config.yaml
num_hidden_layers: 9
hidden_size: 512
num_attention_heads: 8
num_key_value_heads: 8
head_dim: 64
intermediate_size: 1792
vocab_size: 8192
hidden_act: "relu"
norm: "layernorm"
norm_place: "pre"
norm_eps: 1e-06
positions: "learned"
qk_norm: false
attn_scale: 0.125
bias: "all"
tie_word_embeddings: true
parallel_block: false
init: "normal"
init_std_qkv: 0.0208
init_std_o: 0.00491
init_std_up: 0.0208
init_std_down: 0.00491
optimizer: "adam_variant"
learning_rate: 0.000747
lr_mult_o: 1.39
beta1: 0.95
beta2: 0.99
lr_head: 0.0101
max_grad_norm: 2.0
warmup_steps: 377
schedule: "wsd"
decay_fraction: 0.795
decay_shape: "linear"
final_lr_fraction: 0.0
batch_tokens: 262144
max_seq_len: 512
doc_mask: false
train_tokens: 1529000000
max_steps: 5833
dataset: "wikipedia_en"
Each number is 128 + 32 x the weight over its row's rms, rounded and kept within 0 to 255. Layers, rows and columns count from 0. Numbers have three digits each. The size before them is the row's rms in percent of the matrix's.

# layer 5 MLP down (transposed), 1792x512, rms 0.0229, rows 725-746, columns 320-383
094:077214103121105089093078136194115094089131080118153136098139151127138117104153092159100126131130100141090184159127114108102141135130142098113108136101060069184129107124143147098143163178125149
076:120108092159097137151134100129182170129128114147144174112099075143103147131082161103148082080137068092136085162123119121133133109159121052148119134108131110111092173172116121110140179146142088
102:121081169129080092085157078110142139106146111142137127129153181203097108189116092105143115173130134131142175117109122144147122160131116178117134085191101120142077146102119090176164159141151108
106:128114101147124118101214120164091104081082158157136209178158089123100125135086163078021173081106126089113110147151089133165113127150089169148124104183051160170147093117092144113137116105155123
124:153107168179107128168186136128088134097113187089143141125141125158078140135106116137120127127168114069137069085117117165127155145147148213118164110122104162048184138153141096102145120134174180
097:097103148111137130134101132134127090071173172134209152112093115095176166142093101149138195109091094179179112106137179127129161164119061163182154126115154159103148145138111118126126177150075128
105:174094130093120188171158105182069133150138153120068109143104099128158156135118134176158062111121081135146105148126119149097157157161135127139118165103107142159134155110148108181071131164051093
093:120131160159105044088074138184153175144132205156112154109182139180058108155141152109150092125163151096116059152201130168125114102163135106095176098122145111117089116161154191075095128128134145
095:132150105123124132119084116142152107130138105098085103165100166169026108106101140157102176111104160062131189149140128123141086118174147177143193129123151123096130155172195116172151119162102165
100:181103146123145086134128111156106116137065126091135131155155203103124114097157155115157082090130178127175109184119097143154099160089113175123173137146106113101139118106152173109127113104114127
105:161117137178147057098103207112160161152114088106152140167161181125195189154128105156102065142067083146129103124129160069147127127125166162121162111098129121114120154123093146144073141191144132
099:139125130159130141147148097115135130128091111112145115153144148125109129180178108171157122077160095122161120139136120110140195143115113167137076157126174186094158150147127175128128180126109113
105:169121116151134143165131121082135175148150094092130115087202146167136125085122148073129166174120088098085082106149141153113089166108124126168123165148133159151052146098110123100130120119110146
115:154172125092168153085213147128139182124199110123110154142077062119138150148133160122108133126210094072157089110127159153169108077092099113088137130114125032178170105168111149120149110158129105
091:113118211066145139107143163067142113163074125122091115131073127145234165094165124125157109102174189104102146110146137121112099112130128095151195111112107084099087112134134157137112105115144196
097:137121085115136163083104156127155168117122114147192123134080104092115128065117157101116077087149154173174133089128094158122121135113144119165150102143081124123151164096159088129101188161140170
126:115150104160137128166086109177047093054103146145207125119210161157062101122155201152129095166092153097149111123145136195148102105172140148125131089129157078159122099074104175073097132083157181
092:078173128122100093096112161111137131100142104153120122124095123091129105136143127133147070128107131081082169081141107199098197173143133079147083114125142158113125080153123107107088158105133101
109:153155137135185158137142149181128116117139081114160156151145205124117127132118199088167133133106155067121126174165209141132078100112090091132128130088109131150135108169101170162190076082123115
091:163143106149112107123132114100140092142168127106111187191179077181143117091153116104148167158176111106092120143100117175079095132092087161103122119128106091136158140122102150091090150089089084
106:152179128120122171134092102153190134146094125132132159170152104085141161120117124119139068135121138132099100161104140129106156100104156144118132124155115172134143145176142055107149133157127112
087:103192152169116139141111145147105128097193173117154105096109243150117115123110140148141157080124165128133126137136124121132080149172084165105161135124119102143095136103182083118148098097099155
# layer 5 MLP up, 1792x512, rms 0.0305, rows 726-746, columns 320-383
086:141144163093148160109075085145116059142157112082123147111154198130106139091182120142123174181106118127081149114128137185150151118125120119111160069075138075113166148160133100088077120169133141
108:126118125108095130197088119110156221074190095174126140079142093093157123077136098141116107102129140171163128072123122196107108110124143116084200122124127146134079117129144135060177136204130164
105:096110048105134153161162056094143131105150130172140153104140142155083096157120138115168203110110110098174096156165100140121024127113117090185111117130088067080126099154154114210179162114153174
119:097119145146116178136137106128118135198072137116135174111108165126165058097098125135082168159151116088115119114137075118111148158156164214081123141186059092130170111148116130098131167102131165
099:137172168148089113194111154088120119113084129145143154166176168129070097066124141161106134148142108135069089103118151157119176169115114103138114109129105104104153119110114158121092126115140130
102:103123083131140086121151171146086114145140095162144158146110201120128110125106177132105138103072124098141121124096104078132140060097148138110121157135140108131179100066113111118076162125107122
096:125086112115097182100133099131201138169110136105140136107119096138195115103132137153096160133144122090100117125173113164061156193119122184149151128107107139119161119126126112146160175119148152
099:174085127080150158136102114138137099112112139156180176162114140116114183161097105144116132138060137140140084143076075127076085116144110087116115137157202110114115165113102104086173123167169154
100:151077175108126145173143109077116063137152176132147148078113118043137140135165128131107101098170110111072142198170096111144139149134139170143198139100144146143089117158149096145110152171160145
099:134155140168152162136154056124088151125150157111049155107106113101140075163171174124113135110144120069090148108107127136111153110101117130107173162093143111123088165191168132128085142123147122
101:122155164133140142163113119112100154118088110120061163149183156096143138061133147124098118129155118116132160113111116147153120117181141114112153150066110069160143120131179118134159128106091126
106:130099150130194135233043147058132141142082061146129119141167126096049064110152146080132188146123105114165199144107072141107091135145119106181108151182138126163132152127094086107120124118118146
106:149127145145205125149143131119141218142133178154103146168109182115094119106142144151166190132099145168122137131098088095189094148128179136158142142106065117152092091190091179143112154155110131
095:152159099060141163162184154093120109115085035183126102147110132127121080113098119101132127099089030122136068132127084163096145113194173110133105171154156179132162123090162131037118136058154104
100:096142086112151122142163125047127164117175046119120142143090127152130110126144127134109164136091146073095121105083088146171137145143170144109134155102157184104141142137134078122113080165145131
115:136125100108089093162111120149194125080101100104165157067142148075144119082147125143131129098153101139102148093111086173119126149191120112085158159096171092162099153171132100120113140184102109
095:129101128126162151140056116116121128171091119094082108156130127142053111096127148123076111117147117108183106106120100157110069106127181095103111178142159156136115143144101112109124117128155115
102:143182127071159177157068118195112129111112108153087166077152129135113073157074121144087095099188089096091160087105181171127099162148095144134150169165123160139095102106124112124149155099099093
099:125119123128086086130104164146101143140093166114138087134163109066131117082173093145126141109149119149153188119177142181128082180151113153187109158136087139166148117109109097141126130141133168
102:170127092132141154117126134115157104097172169135153117126160153110146127149180169171101155099087108111122118101041133122137128121166172186109115145097138119143079160168098140179111166113160156
092:158065183091181100133137133113039154176123128119062122091154146132179119141113115132110155107117121070127090172097108197127108137125131158094153132073109158102113088153152098147111176118128087